Part of a small language model's weights: 60.9M parameters, no biases in attention or MLP.
Each number is 500 + 40 x the weight over its row's rms, rounded and kept within 0 to 999. Layers, rows and columns count from 0. Numbers have three digits each. The size before them is the row's rms in percent of the matrix's.

# v: layer 5 attention value, 512x512, rms 0.127, rows 291-319, columns 0-127
# o: layer 5 attention output (transposed), 512x512, rms 0.077, rows 291-319, columns 0-127
# q: layer 5 attention query, 512x512, rms 0.0953, rows 320-343, columns 0-127
# k: layer 5 attention key, 512x512, rms 0.0945, rows 320-342, columns 0-127
v291 092:486469551476485516502498434550512455534480506498478510533521467489516486532431497460603477517465528496469512465506439537488557491504477484488527472481575475469521490536480500493563487566487442491505464481415577501571591508447558455464453503555562382555535432523454508501509548487527492534536458532504552523525520553501556465546498571484536486537486504508582450545481446479497512511519
o291 097:488546481502524584482437506547520479557515503505448550515627505478543517489479435451503528458525546488470543568522543554464516548406498458532556529479498464539586444553515495457540498548513428486496540426541586407492423532377478456516534496504520463503572452516502476520438493511531535485497511488486483448518557481537510551473575517460554496452478530525513417531435471471479550515529
v292 088:507504478510448460464470433486460583451422534529547517467522463535537509509449454521451559486427563443476519478533435501566530514518479430519518464488469442496482496501519473427448443500503486484526448505442619452542530485483536496510504513463573518504509442509496427489537513544494499435501540496577569516463493513535513533470547504450535572514486441456562443533553536455509458591489
o292 089:521493549439497484453497426544500556473462486479615554539506506469489544514462454451452543525478491518489536397568435521523425441483489508542523530489439471415498526454515450462510454534525493523521550512499578543519519500450536423510470484584465454520534476567581513473513508474482499439450537546528480559423489570465574608448571537452584594506471506489506466467516448567438452608554
v293 089:529520553539468462556521503509516486514472473518524517483414503456429481484380510403485426427530496474410565510489525550465450490529516479452549433421493469439483561475473483445468469536468531510542469467501599549536461483489513475523518519572456520468550454596438538483435526578455466498415543487507445465529542473568501582553550486546523463540476491543439513516527481494472519471534
o293 098:477512519505418500446477509554537490434453542520522589549398481538472543485494456520481492497504509499440482514499489481542450519543498542552529571531470576501459493443484478499478519525542521422483522458468520470554510498498484527514499504476468505479470526585437476521513515466498518457456444464501460528533537461514532477608524473472502512468457509533510470497460546451511517436526
v294 093:430527483546543513522559564535509489492496456535549408512520442532438529458491488482492514535453507475499522515502540534491478488494463475489516569491509505457510529460514437465496394467532449533530505537433466517482564537505503454487498548485509487494558528518450483486552461521543467523438541533503518459462521512523539583462493515447479507547525556478459575495418548487508532477394
o294 097:482474509558474533512508522506415473473478489571601463459444531524542382501492460506513475492519558469499456517487451497507436549529537542503470535524501513505472517477526486490548515521566382533523454499500563499428597492529587511479433485559519437469575492549472471564535580509484511589482474577440459486432456519488471461535509530526487486551478523485474474494467561512422499450521
v295 094:486495486460490476477494519548513473503585525478539454546382451465526486503462518457521592463495595514507581560560482410434495592526517526561455495462523477441476488477535428480465576541516497403503554555474436532550458444509514559439506458504490523507531467461501534516521513517508487506499474524530526611461481442526479494490518494552466464494546515477492468549468518503510461519525
o295 102:530436566486487472528509528566467444453544500463535483470436449414539500555512499443472550487536546505510464533496452430515531536496499543593463541470495502504512476538528548455495529470488469471547543546557596456562465520542477576511578512455471522480464563447435447514606532468529521516543487491519445591457498463459485482569523532519543501442496502516525526544526531425554503553559
v296 096:522477506510430403488513579561468583522534578483549564483545487487526560457462525469509488479588464488507514542541542503538512469492478462486471449495484474529533533516506431526589499567492446470488416503475544545506540510556448515476482451523531437543567554530508508514541478518539458469489472593473510498511479529510549502482469528539541430506563528480533457476486462487493547496533
o296 099:431482503524479460528500506562606577492537526499471475455534499501417471496515445470528505515502505520479483473530552501538559499441545519487531489481546468495486557497470494508504490555441497490471411463490549593504555478529455587426515458469554523485489478560447568502502515517585475496443454500431509470504477546503553464521459458495541524451498505457424467412479486457537568455532
v297 086:444494479510457510560509453571501511572507500506538403496522483522539563491574431458509502494465555504499527451461484555492552461483450440509522493453560455486462464533584543477522495452496463544477441470451535535520597529491475520550554501474520490477509503463506449494523513536533529432517461473500508518544550537529419502496476449552536507483458455499498501501514493470533461501479
o297 087:550517499456507545538521491470475451454451588539482406537513494471499518491536492548472491484450513471514529413469467414499493547500463516500425477474506506494574437471503511527560475486571475428493572491516522450511535527534462453527492514493551507486478494542466433485528520529559530477520513506460463542511564483496462482552519460505509506441514507490515520560500513529515496515456
v298 090:497466449558521468550531429482534417507443508484535481545445533497515481436587553570544480503510484478489470510422528494469537531442433551504526521502578468518520520503512546540535505493433438527571533558506538496443532550461571524501466528523434483464459520443568467494488508530507487494519466480514466489516510445506478481550486592494536463502493593406485437490516459476553529508477
o298 089:494553515501522443455475492462495498543540501529465528518476542548506487540530411492567451543502550472523533476521475472549494454487536476478458522474427558622576511496422467533496477510527436454574488582415502464495498532529443515511544491549493567499517554548508465502472561446523496540425510485446464483510482501438487516476458471533489597502507511410482469473480509515460475503483
v299 102:456544490548519470484438547466503414428571493595460512472528543571542416583525481546520505561568427504505461494493504540419482465552503431476478459502492514501547514473489479497479495506414522475583469495476501429499528550500534510475527525492447535530489540435494455508476533479551572443432440485491476458496490489481464433473506533436547581491469435548509518460597515468480505439449
o299 105:446438553529473483492466522470511504445527489537506569488532459535532489476494516523472584515495514497458432493481424502482489478520444452462511502569429551506491484536502452523510522484450464516494432469512520440490490512505560558491499491504473493518550498459460497463483505489506585499443430481506432466486428529536435389493507514428559497415462498574454424584511553529488533489516
v300 090:547482448533485488510474410486462487500529588470553480501518454515493574478454533452448528509568534507493479539493515451491428500488489498469483519552501548458459473498554457466511494540483541520559516528492447418501486486508518565552495474462523431520466516512489439553547510490539487546549498521545563642491528441457526486460452535478455521569483469535518497497501470480515416549495
o300 092:512442449520523436516546448482503529484498534522513445590470480468512483541464484507494507515470419490433561465561520418439466523530513419520448557482485544442483504505468417557538501525539494443457520528545492488475487483529471581521476452530534491551584411560464421528525575501430525535530453510538526579495459516500530447488555542521462480435494477479509523438496518451586480554479
v301 095:506486494532536439524480509488464543419567555484533487532514388547497533484538455485502442487481471520491482499508460459552460533518472490430460524517466571484544571511503510545457543511475493482437562569567533510490524437515512535446398458577514487549546482414529461524458509458480513476503522469489392498524467441487488494472493451545484515470508578467439486495471462532542516448431
o301 095:498513457497484510423557504505490484518506481534415587476503472496458488485484456483541500509430534455523516472576491537583516461497478500487544498471599518545446482486529464516466444533469529529472510492533466510488528401534545474486470481532495515510594490440451482491534536461510499492430471520448447492580485542547457573508488483469474516516580510436511460508552492545444432418437
v302 094:525471533516479473513448520524542540544507542515542506445499409475517508515526411524508482542466507506479493552462600579445516622535553445507483546445536557521539469515527435452502458557530493471514438505501492454495526508511536524403505466481428449493448574523519548478550507535527495537519498513468454506528440460485505559555497539557564480528474447549549503538518476508484494481523
o302 098:514442493450438499559427602507534477513523517509503527474470498518494480634551452524487587530457512538565500440500541573572470562505520402556494471393460513463484477505447432489430507531469494553544514505457500578457459468503498533505461434485437461485497501532539616522558498474522519469495537529528452485490534524503521503588484553528508532493437479467441508538504456546496538521464
v303 097:453498486510513473521517553489598520530546467541487566485480554526446501485536550544471447457576489580451458486536440518524479533385559468481550430489530510465499498472474485555483478474473476508540542508563531502489508524508515537533520538568433454492516548483519431452504523481610529522525516519513538580540468474530473537488435517489583489482499567465490527496497482546555491454404
o303 097:477415489537521471499486526507576439517475493523464545483533600480557509462458458549531433466547438440404507515522489497486436524489504459527523464507492448563486492490466485547484482497466532556452553489501534458489465503554535504518529476545432466529487521501512478460547551440446529554498569451524511490521427434523481530488475574533545487518464528480541517489545489454551523498417
v304 102:591535557576462605519518536510520550482565463512478567473538449468429499466404443522466511472511512411386529486458525473498534522476484522523493552478456474457521550492521486518455589480531549514420498533479502448532509574470527497476510583460462505468525485434553511447523528491547496503515437447484487533492542454484558521508544494484570419509553585492504582459516502500533428569479
o304 102:474504510467506477539490560571437529470486499546441504485431436434450468452509488516456549504464544457437545557460517474482516469485511490532499435575461566450468495475458481582475532505538564591416446487548509437547521510506574515482532532334473489514526511462504503464514579538482481467501521392547416531463443474433528549495597437493546475439470528471454539553521484557518454527488
v305 091:508525451532552484525441519462452415483532475502462489483527515512495438528540518473517472540517496532478580519499477443472520405527485514501489492455501521521452515477514462574502396468486451517516478451518491485514518512567505543410514452517470424480517529471486508472520530526455475534526605490540536531498455534486487491559423512526502485556474549499532526475552525507443485516443
o305 095:535561455490485553539515524555508462512491472497451478517504433502512508495548550524453470487480512555477540476501506483536502499474395497518464501567485513538474514466617544509512575500415525556524463565528523458567474563505533446548544572555472481442602541449554483425500500535453533549440462512505508554582527500499461476473532572524466514487490578474566511554502443436498451442509
v306 089:537492484459507478509477481556451460504549448540492512562538482526487528496416389528506507515465455502476489500592441511527499543492474485487497504461531541455558473501495445542452535476460504507476514576524547410526509586521496514492536479531482471530504511541503559454469549536551484532516493527531493484493574503481558495516440411483565446503581519457508474490470518466476502506525
o306 096:448474494477567511429494486511489468514510562542543551505438508489523567482472428542528480523545506567504548472608496508490491508495438440427462435572527609489516532547491502513454471532452483535534463515489568493501485493487474497510496492462508461434470529520500483517444630538502434536404488503560516443473501484487456479489475521516583489432520519488504464479492561579510526489486
v307 100:494570421444504535463529493481478515492562533493473496477523458522523536503523518574496511532508569511488510435437488423512532527493561475549468487520427468548518577537452495501429538489527527499506457526486468543471488458450492555516482464484501575531499503513553533563497484361471522432483495511538536406518479497451495496495545513447478513502470506503496559505521527465495533438479
o307 097:466517432487503539517476512413520516554553492477490485476517496547496544490517516508517528564507518448473543489488514396422567539505518504532412449522506469556542565523525476567491483515521549412519438541467562520557525450525459607531569474526470508512475453478533506497517483470491496515509527535523496466511487404477482482505573470482474418533511561548509495493546534530496568452574
v308 091:399475498480505449504527497482510540495428469495484530426515453559476531484515557458523503479465436520448549575532497545529476532497502503518536472562498457475482527479452470480470510495515522506483476562475532492512508520471539456462487567475516452442488535569526510496502496479529446475628456511548465514412461461547499503532567471496500501548531524470540456514388462527533463520550
o308 093:513491397526467499548504451537443477458488495524498497497507515591450515555501531499442548543442543535480551425527452552459478529492491542520532568495479492493565511499502478536551475509502472507436509538462459514548418438462521528604465531489429464439484508525456511535579520491482528486500521511566486490521447516560538423505549527474527454494478485499531443464509530536576428448493
v309 090:510517462570573431459521417535457494518469456464553594545460485512535453559557494517474498553492486498498427484469506563534465510464516563504484487594493553513472532433519488534489440576477480508524434511473455444475513487417410526517469434499554562517498545494510545548564557505488516534514501457512469491470423571509453535441437527502529553514439534512479485493547481493498409487530
o309 093:508552457491447454457594495496515476408475418521507537458550530488495460536507524498471500445472515460498382392458486482478537520552478587497519524501450487489451505521473520588553496430482539444505454474424549440506450545507513494446501489432444561546513468559485494550494483502555472554477454567471471602473482517510450499543554574601560517463497493486548517511489456465464501486518
v310 095:450506414454521505527485496471516508459602530498478521487512468450480506455494614527463452458476546501492455526447501494529511501487547511480522453459481458533446524481514518540490505534465442513506480472484514437464574547498474510540494491492515496524593534498507508480513555417445400425474558529458541436469531467434567501555513504564497490511559536506461500507445512495524503468468
o310 094:485473435452508513459459528469504449480607422465527550570440489500500458510496557449550502511575523522508468575543518537602497494514526495517472422550518527506491511530523544449453492523505456451516527486490487549520526530520464579497516432509473490496517500488476490533539475480529502521482510487548529508487492504450537510473560533446491501477484583481514464468470568486547481427565
v311 096:427503528568459495500475415458549498446530502507469596563575541515535475446542576507579535492450550467475506553508501501517531478483556449531381507466552535471521517531551505503490386515522423529467503501465528526455509510491462560482569468441556553605448518500499445510549462432534575407501472518474496455478477509495499487518400484457505509517478473494511440512469489519529567459493
o311 096:466457532482486509505461516470494520463533441449504495549482472491470488491497560532524528498513530561512527475559467547436505509500446519482480475510559409528548474520453465409539535508489543482540479470512489438491450465448523418456479506551477532524502552458435470448473518419580500457482566494569557468466517472525475488538405495487512557516491514528490565528541430520549511524534
v312 092:495498495504477496470517457567468500504482487567573535526540445442514483528460460438507450394501497512443466509505507579492469531547480486522501495489476492500511568514511492440459423395445475504527526586473523422588536488451450559436530500494480521426537554515477458491496505491460500464530512520483496474524529507539500521445537521486573513502506588549529483510520457497527458526528
o312 094:444571471512484512499521556525510443453457489519486423532469473445478490559461418524518555486493522494519459485503501543522447516482529451451521512503478481540480466542474514459460477570484506503530594417487478437564490491503529529542547555522496488457558548494523491488508455447512525525475522493545550507512555470508476568462482549546504476489506489518479424518526455567405566593450
v313 088:499560525398580525490537564468385543479535458433470498562557534418575492502495386447560450532468483463502578541482445442484451490543559568525512423442483520461523460504484511502444549531499579509523536528535445526489486587545528447547515555464476469499523529486449557562587437450514507576506434502495569536519492494524516458543465492498502524498560402480458481531453526499481493502549
o313 088:556490473466537492492550557528472465486518450452520479474536477527515518485544467510456491514495482459507538538464444505534550482520540470536483519520494517472485464495492597481443533495504572549480532525522559481492480520462507467454530505428471503505452588568532520540497465516515472534519518453542545474492535474526446537556517395427534534543521473498498507490520540572487459465444
v314 086:521476511544562521524493494455439480541442464431503596499472453450502469420538572456554549518452540463512547537563544507573480512525489511496479515462464497506520514459484585511510479498485558510501539548495463493551537512448461452479429527518482549509469505480482499534524428434571425459539476475635439479526451471528503495454469494513467499547417442513375464502541510491495483563526
o314 091:484505494555513494479520517472509515473455482454522584522426426459465444455512495502490466482458583561514540456483521504520511594516486499458556502522486518503476476536589498566495475482483486506548498501497492537526519500534573499502507491500483520449478536462571464473510494577566438494508516518491481421499479511447481525548535355509467573532492493500535464521515505506547543519492
v315 097:498452410437430540488470495560560521533437474487504507513489492467475531549527487468496446473464479459421469542492482414506528473536556465548496578452512558528495420522513454499582502545492468469424530545525528542458502516528501467508535552517479487484560497544432497515498506470454483457518463497520466453486477479422519520525463484437508464519515506517516492585519627476528448417562
o315 105:536545463565499521533419511511500515559529474488420528520534457489481403549492467482519504534578502499463494527446563455505436499521569441584558487465510574522446491528475426505465519422477469445417542521534573485508548486453449521491526495526502487453515478496472463535572529506468393460516507424467485463455447528468463408519440483527496532465523518473472486519490541471479486551505
v316 090:511534434550552544506530503501569503547537472438499578480506559468533536597492518488458420402450467498537538513498492399476541523529446488515563496488550535457507488523459504438493550513463461484415506561456551528447492539559488513498459520544538450533496568519527441573577483464392525402475453564476521493528425478515557500512495517533432500518462469491527469495498476522432402540466
o316 094:428497514501450567518462508528585524573540472407497494485561479436514470527500523398477531419459488496530492547461604560521459493454467513506456495474534439535512540505502532513513522501474558420521471580495561484486465527552434493424565435549522518573469535502450522548418455540569549461506538512527568489534493543488523511499508452550475486477510520479510480427485470457478550477523
v317 100:536512467524515541460506553494534502519393441496431425528547499545433544474529494476468550463543531503469462476482508550477458538518552543549492428529447514497470450526509470456588487501563483499462474493508619539467563535466521434463526471473489481553528508553496572425567483496534489478454472495471418402539521590509526510517528557444509495478511517543574465447439492436524559525547
o317 104:502524505535462485509544464518521548528419469523442442524586478578450519559547460482495545457600567495481525539500494536518542552491521511485519492503469498484503521534498484477532510552547498518550504496461537464504492548530498447486488517488542512519483489541471567462506446462510431535508551539460457381532530564409490555439531547484519558521506544579504474469560488497446475500539
v318 092:468429499572508517446548517484508495492503522565458559509496494487457545465545481480457460445426452462453553537538524553491573460462515436493467441486422494506516554421520559443551571527538480504499475505555427497470498461497479548556507599543482455463471460504492486437547547456470479470483521552563526578544512563468513468463579504491527483506483518473540497530579460502473564535500
o318 094:498489537532467511509507514510564483533522506574487489485502493491514454440484552470459472417540512486443503465522590531536563501478586527495548568519495500509483431468485568570518545504519533522566520500538430475437477457522460485556550530481616535530429547535550478464507539541469470523432511529525474493431495478439565524570545517535523566420471531437509512460596518488443481515467
v319 092:471496546481478448512503522521473447484439487451506519521513516485498507554575543493468544597525554530500507531442474485511520453525463570493506505521510490478521442477587437472624531486572488485528493446542445427471490501441564447482480482546493554493440529505526487551499498567465485571500472485512533478530504532498521474526510476520530544414426457509516571447493501491513526446477
o319 099:448547495488447468529512476515537476524445517498449474486459487504522607545523499578531510600504540496556493506529480505517466451469479586466475465506550490460626449511537524517499503460538479523520439491517389530473519496433484536563446440543481490468449480508486482528508525572441479577515495527541593506530490518532596450480574452495462474441481483522483510422511495498531477470422
q320 083:494541498456498513486525549484393491481577463508467420580473478565503502492477502459419511514466501487504468491509545567541458506450535553476522513454508537587463479513545476586552516459470521508562594579389490495506582628580501477518557509499497495469506527408485451466489404507499528528509567478419503459525483496526454494564465504516471488521549455509434494493504446507540468567523
k320 081:521506461578493512505471494529484501511514483531548551539525493488538486440547478522598507488539547497487584447418470460529526516510478414485524492536535442463555546546460543468431525527542469592430442503543508551533451526557518558513452550483541494455447508466438488513571511480513504529493424545578472534464518523502387400449487475437528481558535525533541456459484425517454522567450
q321 087:550432428608549484472445545485419495481460487544457390417477531504533513537516535602525535510457445455516483533535519524527558511493497466500532498539549542504455486528459530512451515484442549498462457532451482537528546450447563488458508478492577455455522450411389482508507473508493437539516513525471430493501556517526516501541515515506506547471487497573536534535532510449500488454536
k321 081:470461593503464438547467455464556543428549509461496527443530435522570543472506495500450448330548519501516509474468533445466533540557556453515540505505466478456502458476512459516511400515505497526453557495528482435474525511554502562506497484489500520539495523477510492558557557600495554517443451424499472487567505560477526470477519524513506512466508493613479500508583545484516465476461
q322 087:432521526539461450519561562475529451573557475550477503497505460483484504502564508502503538537531495521486501566523466552552391511490497512469436447510452534459568502484489562565513501467474447493540539525459465529461489490514457493453486479507488507427551538517511545519551475464526430495467536505516463496479474485522557455473480485490520445512544506483413488513543504464482466476481
k322 080:443512505534531563429508499475403481486479506511484507481484551532499430477501495519510481550518506473532519445483482541535463463470487442460569438449494513605492515530445568451470541474468481498486509526470460510529471470479448477514530473500525530494443528477518542442425534454476471515545545500556495516509500514538523524502527487554568475483465552464546490452401475468440554594552
q323 091:525486539447523538498493464498546540476470513470497433535546526507507545502425521548555425464460501461533533447421476470538558476512405558447560493483451515518487526514511490465529518576555529461521523572494472497497494502453536506509544506540460451581533482522502514479494486513504462543543453553398549477512523503501495531524488533492559555499492477507530539482497484561602469515532
k323 081:487454493548512495562497481506518456481495485436495526481528383444520551560481498388463509474531620502458451520533515385445536568571539509587418520570532515498485517508512532518525493489515488452459584484535532541489544497423534485450503456501537496496570493545504535547502543498473601500512488513537507488530502514493503548487487507500483483471554451526456478470533481500527554452517
q324 084:618580521407522501470544442494513464492586549466514485536519501513548547513541496497543479414469632529469470512433521506514482507529476508461578470521507517493513561460519532510489432481567476521535524524457557513590437492502508470512498509474529527569451542580506491484530603515516442507498517416521541423528489508487539494448529504466527518456483600479455514439450494512499509556514
k324 078:506439538509443511522455498508491492505457505381509490535453460515478509468480521539450469475455530518457501438563461563440529500551492535543498525513557550640497527534502487505547539563477500559473500508542459500448513505498566476440480533484470519478532477513519547539527542485521511512441507474458545564496480520519560552476442521411441438478530421525500459495472527518503526419511
q325 087:453526533529513501464501542530526441536567459515560568491497511497516516511530517512502518537486482497470519529529582520507407545467598538489517516487448504447563553519546481533535505551425561558482470556428460478490459454498517509563499546496534520409507565520451527536537502526537454508486517475550548519477529530492576492501542505499497471475519608458459478521455496555432502508510
k325 078:493468537461499437490508498493509514581426514530460516516563523580386472484495539547478452536555462513562514479463483607452479540476498447401552482526542520616433505485431530438482494440440515501532459532476493454458530559548496494494493504556466513558393496458557527499492524484479512522489499570512464496526519477467512521503490439550473507501515522475532476512535464548424478424501
q326 090:496409454535475509500483514458465509532480569509511477469474499536489463500508507544504525524541407509493497472579459461509503444505502536538525470504509481519448522471458455455535460497466562409548468488533455475443575552572522499476530560572561449457485435437483567500500496500528546498495504482475474520462513501434461495484498543521472496445485488547505440523530451515530524454419
k326 080:495553540519550553456499487458477470442559489589520468533487532504438500440602501514474461582488483493529510469437543492568459417442468418441426486458478449459469451546546557524516479562445466516527560474496477446565439546500473506464513512514461475448459496512489512482481456496458464487531515514492481478504420547457492497512542509575489424500563529483523501488489502487525509509525
q327 093:512435504491452475489470433516493443544572517455499522499495516438473505468493484538529552512548518511491503501449545529540470528514524507514531465483484518526485582500508542537544473514534485524475548481516476451481433498529464531556537495484503500437496516458551530501527452465460550420461468567486481522487447483498545465503539542432474501495494508497486522508551551545423468404481
k327 089:487560532492511489473516555458494478499532495462483511517493584567531481544453454510502545533410478544587474471561478491498492486452456444471436485522516505502509413509530461464497462517523520444554404467479522480555512534518537477574495563459509486520438487542532493503517515506537461501451433535440515488538513545511524490536432486539493465473468519501459498462512499557494482497462
q328 094:468546539457416523487495527500515523511460527514496567504433512493458438502462487460517550547483484504468557518541533491460469508468490335434509515542564413559597449489516461513510488510465457430478568497523521541516433473405530547543514456499486497481449592578470489569495500483545442513491524492517490488500506526496533478548489556501522414519534522459499515499441488453488527524458
k328 082:520487459471561527541494508480487497499630550568465447475533554543462542462525543491531535532482551468513481461518458521550503471495481451465443519513486507478439596466583545490537479525472569573502409520510627480485510498584544522537500509541531467450507488547479516520457432478509513478456461510464530516482518494513431560509522511549466447554508519483493573459583547503521437565532
q329 088:395437523513472486547437591501556535451472467529579547541485427560454438513554480515571496540506427463489512555536483503525513451524499450544561406489533498521524454520441503496520523418468467439433509519476390486522432531488525525558456450475473490474485588521522523518522421469522492535505516534472458491545536481444471485516421573489473446514491470412469452504495512525457572481541
k329 073:473551572463494555480505476537427461470530470503423562530555522525467498441513520567448517517480427508540528413531511512493487493466452495439543557519526559509538505534469451484453521508532525566533476488496452461512496526480470460480508478595488544533470469455531491464524529526488522514493532489530471497565488536461500488520532495564536447392523578473519543481528474527507461437544
q330 090:541553487494455485459514400473424493492563455525464440436503537446518580510537486521437513441535496438470532440424458508493534516582551454417394508476485493497478472489572504506541495496517438529581478481505528496520561493522550417407531486500506512478450414460503500499448498551515502502503415435556507507494591593543478482475547441448497530471485509545506539501486432496597469472511
k330 085:521494446567494547532521483446512544513461508480591492442476522480391487523507500488510520533505428485478510482448458498503495495544516453508481535547491454539487493457520502534527516536517492573383525545562534507567513466452503540540523470470506464511444463510474442482511482481514475461519531533533486514436435441472537520491501503504472518555507460436504519473423548537523519509572
q331 098:472525556441456510503506513514523464481542595429465461487518512504492545437467465490454465488463513435495437525525505462462554475462538544466527529489476497474456462482520486483472511439494531520506491479478467537518527553430517492435567557485497541558391504532484461525493497479478506491508496435489534504508480523497486562471486541542531449604450481449489490485438461489559514568508
k331 097:520536529550541470441487532480467469514529540472503523465489482513513502562505464500484484560463598493436471565457487535493440547572494495461451562489545460523557401497510428518504494561548501509524440488494548529463520441479517508475491577554489550404511431485467494530496483485505497573554495549553511458427497521500519508463563513472474532481577503526487488532461516489395557545537
q332 111:474498490509492525506488479439464489500541514510527452508503458507472523512525502487491511546486452534501495459553473469444536433432541437394508504481497435451498413543515494475472620486495501450467487579530526444481507468518520428474488502581492521527487418421459537526462465554537448426533517551477517488525617527519492503545470481555547498549523503475535466509525471492468466447486
k332 105:500548493497502439539520484561511443455439450481553492543439534521496519477489483543520515460500440496534528532488478439571530454466481473530564501550363457425508534490533493487477453462504499513500496424489473509529523473500490500518480465513496491594486478500506455454508543502491505498473514466544447538493465496439506517443489535534472520437508496525495504443509495524550565498543
q333 099:461521496478494480444516500486471529531530523545556574528451505503520482490580503470486437456569484475469488498518458513520542518491477418476532470506536559531524504482471566491502458504510491506495535475558442462456529552526429562496526542507516481473525597560483566447523469454470503493530469507582522507523505490561572478522451497447490500506477433483549510563454507529482507504517
k333 119:525444466513447485477492497497533482510533493527475499514508460526486460539506514516509439537532429520527469548519518505456520449509521445450481530491446629515431492534498475502531529466510493651493558462462482522502495499535516475530512566536478496506471473531472459477484470539485488534561532501566454498488519508451510527500487547470539446548479519493495473530562508482579492514527
q334 107:550500467504528439455502490507491485463525497455402480506516489498462513512526529466496504503515523490505461478513451476514491500541517495449521544526558469451455483477545564489503552565456525503468518521534513460521432512492513501473541493577501473507496489493496476495444510491481524447451519473482567554485482496592525541429493505438514506526509504481486473517452501508564472478413
k334 125:449456558564492566545515487497473507534544541503423492500507506509487495477454473484472488498511518459509435384491509472543459528503467456489539468474583521447516503483519538444510479569516480495546548532469481492487433516519514489522479504543520523518514505472535474502466437518486547478593470458496452506517519543444483462544514476481456494485513507405575545485553510477506468498476
q335 109:536486561516528498504483500528468509503506480465588486487505476451490556534549483481566494495472437452420441409488546478473567478466506448463495503478462514442513486442452504461480500518546525602540579505418517486465395459508480593511505486409508523506517469559450480596478521477515509526477462470473525524466455505549425472454452476543492518520509518452488547531500476502564487522545
k335 123:495425563447457475494509520459499517499416455466536528543485459508504510512522492465540490502505438561536512487568499476519522501448494492515493514500413581458503543512435518450482493557476504659494486520556514513518523512466511484448472544443508522477522486523534498425486568471526516487471506500470490478548495517426475471487498512499487503495455472507503498493502569548524479539561
q336 103:518492543518602471552489472510539560509503556526564499488585473524445464484506504535459507473443512522502479494473545492512419500409505531542525515497465576522528518414499488543573485534481469438532528510589508508446475538558478506444542485552494465529582481429470534495516549496528453513547550484565515461501530503403533534533488486518504476422458500484481533484500451556535535562492
k336 131:506466575442500511428465551510482502475495417524509497499585478469477484562484451474471514506504433490492513508499496529472458473463488522573501520471496528501509453513436459513496508516514546405541509493446456491546530497458534520482535535541506513557493490495513492487481551506449481542471444444584515515470493520591454473510488519540499491539461488463487460488540528523505457505486
q337 108:487525399500450533499502494500485576503494543504459534518557511542489552497475537503542495494469516463509452421446503427507493532544498525587482498468540485505515481514536517498484510451517482578446491483516530515477535499550505510439464526445567545590528530497503461537487456444494541493570512375517466504493526444541511562464498478495470530519523463550505493542497538446388506569505
k337 129:543535417496520511500532503511505523450478479526444499514541490510521501524514470508472482480516489494476464482498513431511463572538484541566474526462496445489506514512480455499502564419499507568529478512501519529472540499477483495528513503470411489632497500491477493497514457552508511504401450501513495506468545482451496532545488489494501495416514555519467503496427476502331498542461
q338 107:502457497495503535482541497518537509465529518454539500433527496534475498514424543586467521517448490485515448557497483455520521577538516551541470463494412478517524586473504485465471421527430495586456440518476522525543534501485413483517471488475522511584484534565529497530440547530468511532484512463472551478548501492444515447442527556551503522567555550485515492484454456546503522496529
k338 133:504430441539514459555463497510487549544551495482525480448547528473493508506531489414461493475506472535498471533537540433478482616527495508490445494516331503499509467466533520506458480536500481618488459521544494537476531488474507484446454530426522474550505495531479469481497506479494469491536489485501507489492466464538525495518493470531430499475501461487510495537550515532544513503553
q339 115:486515597521569504598508549485517554449515532491539471481469440446504495512497495501505536524519506470514535561518478509553433505460481491504552514451390546539554536482555495440411525375477556515497516528478492547451469439485459508500448440465518537500531471483465502511506468499489499528525525502447511476519464538496507515482496559541459506505486431491498553516518541523535504443510
k339 132:427541571467474439426483482569499529520503477500534541498485465510498513561475507471494548495488512559476493522496499452503453518441530506544524461538379573553480522546553506451370510382515487514483479475484488531530455501524517544479439483463455488478549514482547513466479470517512515515495530497436484491479486498480541499526493484498522526482498487526467494527502503495532551435488
q340 113:544563430444499533477508489522535537544434534532440518423441500429533552499527523532504469498593577562468544490546552452549443536572508509536530477467416485500485504539470469489528494455501554448568456435475485539485510500525488550493545504527498481473506486511450563476550528557512466494466522547505471549526458563514543508514439513512516450472503467535445476456490445522602502500517
k340 130:481582385612512492531497477470425519496439495559437491426474525448519525502472482454475475477457594464445526478506513476501440536507490501507540505452436443471507532510489552493517500474512455434483448492499476473513512504528493520515559486505508508463469486485485484513477570539494479468547519453521508468480469539503474476491451505507559449462514520506508475473542499466602527577513
q341 108:501535627429424521474517554478496447544490534490574518466532517594511509490482482492522531511516464535515527453532542564498552510516484511515496540478566388497480420518505516522473463613521510489503479454496491491525483506510543497529477487529500498458489511491512494530420421566574504532564486515537473495608532509480524479470528479507479534580411554528513469495507501424565538513583
k341 126:469531656532526526580478473542505486459498433482559557466518496569513498533530472472494491510497486498533529433514540560492510485536475460431512502486625362495509516483535514487447524618538462547547515497492533479474547436506480492463473547539460524427502540487585507515534426533453504465462486493484491505414571489492457510499509505455502558464460534513483488523504516453599488488553
q342 108:500548519477550500497541470472510513474534529475450489549507565486478485539498466475471475505421544444549551527543518528511482473433579499469480456499511476510520452564517492481408467582522475447467468454542534469440525497435537483535558490497489471621492518492512483510498452507523572516501548489456510521472520535562445485503574453423520494514497524491499486486564449543449561574482
k342 133:494584548515495472470510529512536499548526475487489517535485479515482464490466523479489462495501554540477549579516481559467545441480500493521462532532551498553535558520495480560447498593476535432489414574502484495508496515521495511537558504508514538625490509495500508479480436480540531528482485485447504502512539523433508507533567507475490451443480462507479439474457529563453456523465
q343 108:500461499546494460437471546468533453466514478493525527507458531502508530504545467452517530482504439550493411543536542333557471460526449514571456499482557388527464527472501510460522437424447552443545498496548488535412495495508429518496478524402449519439462424510516430462455480587510514489503542507536474511435544525504503503460501500525470472492460501552529599548445552537501532499482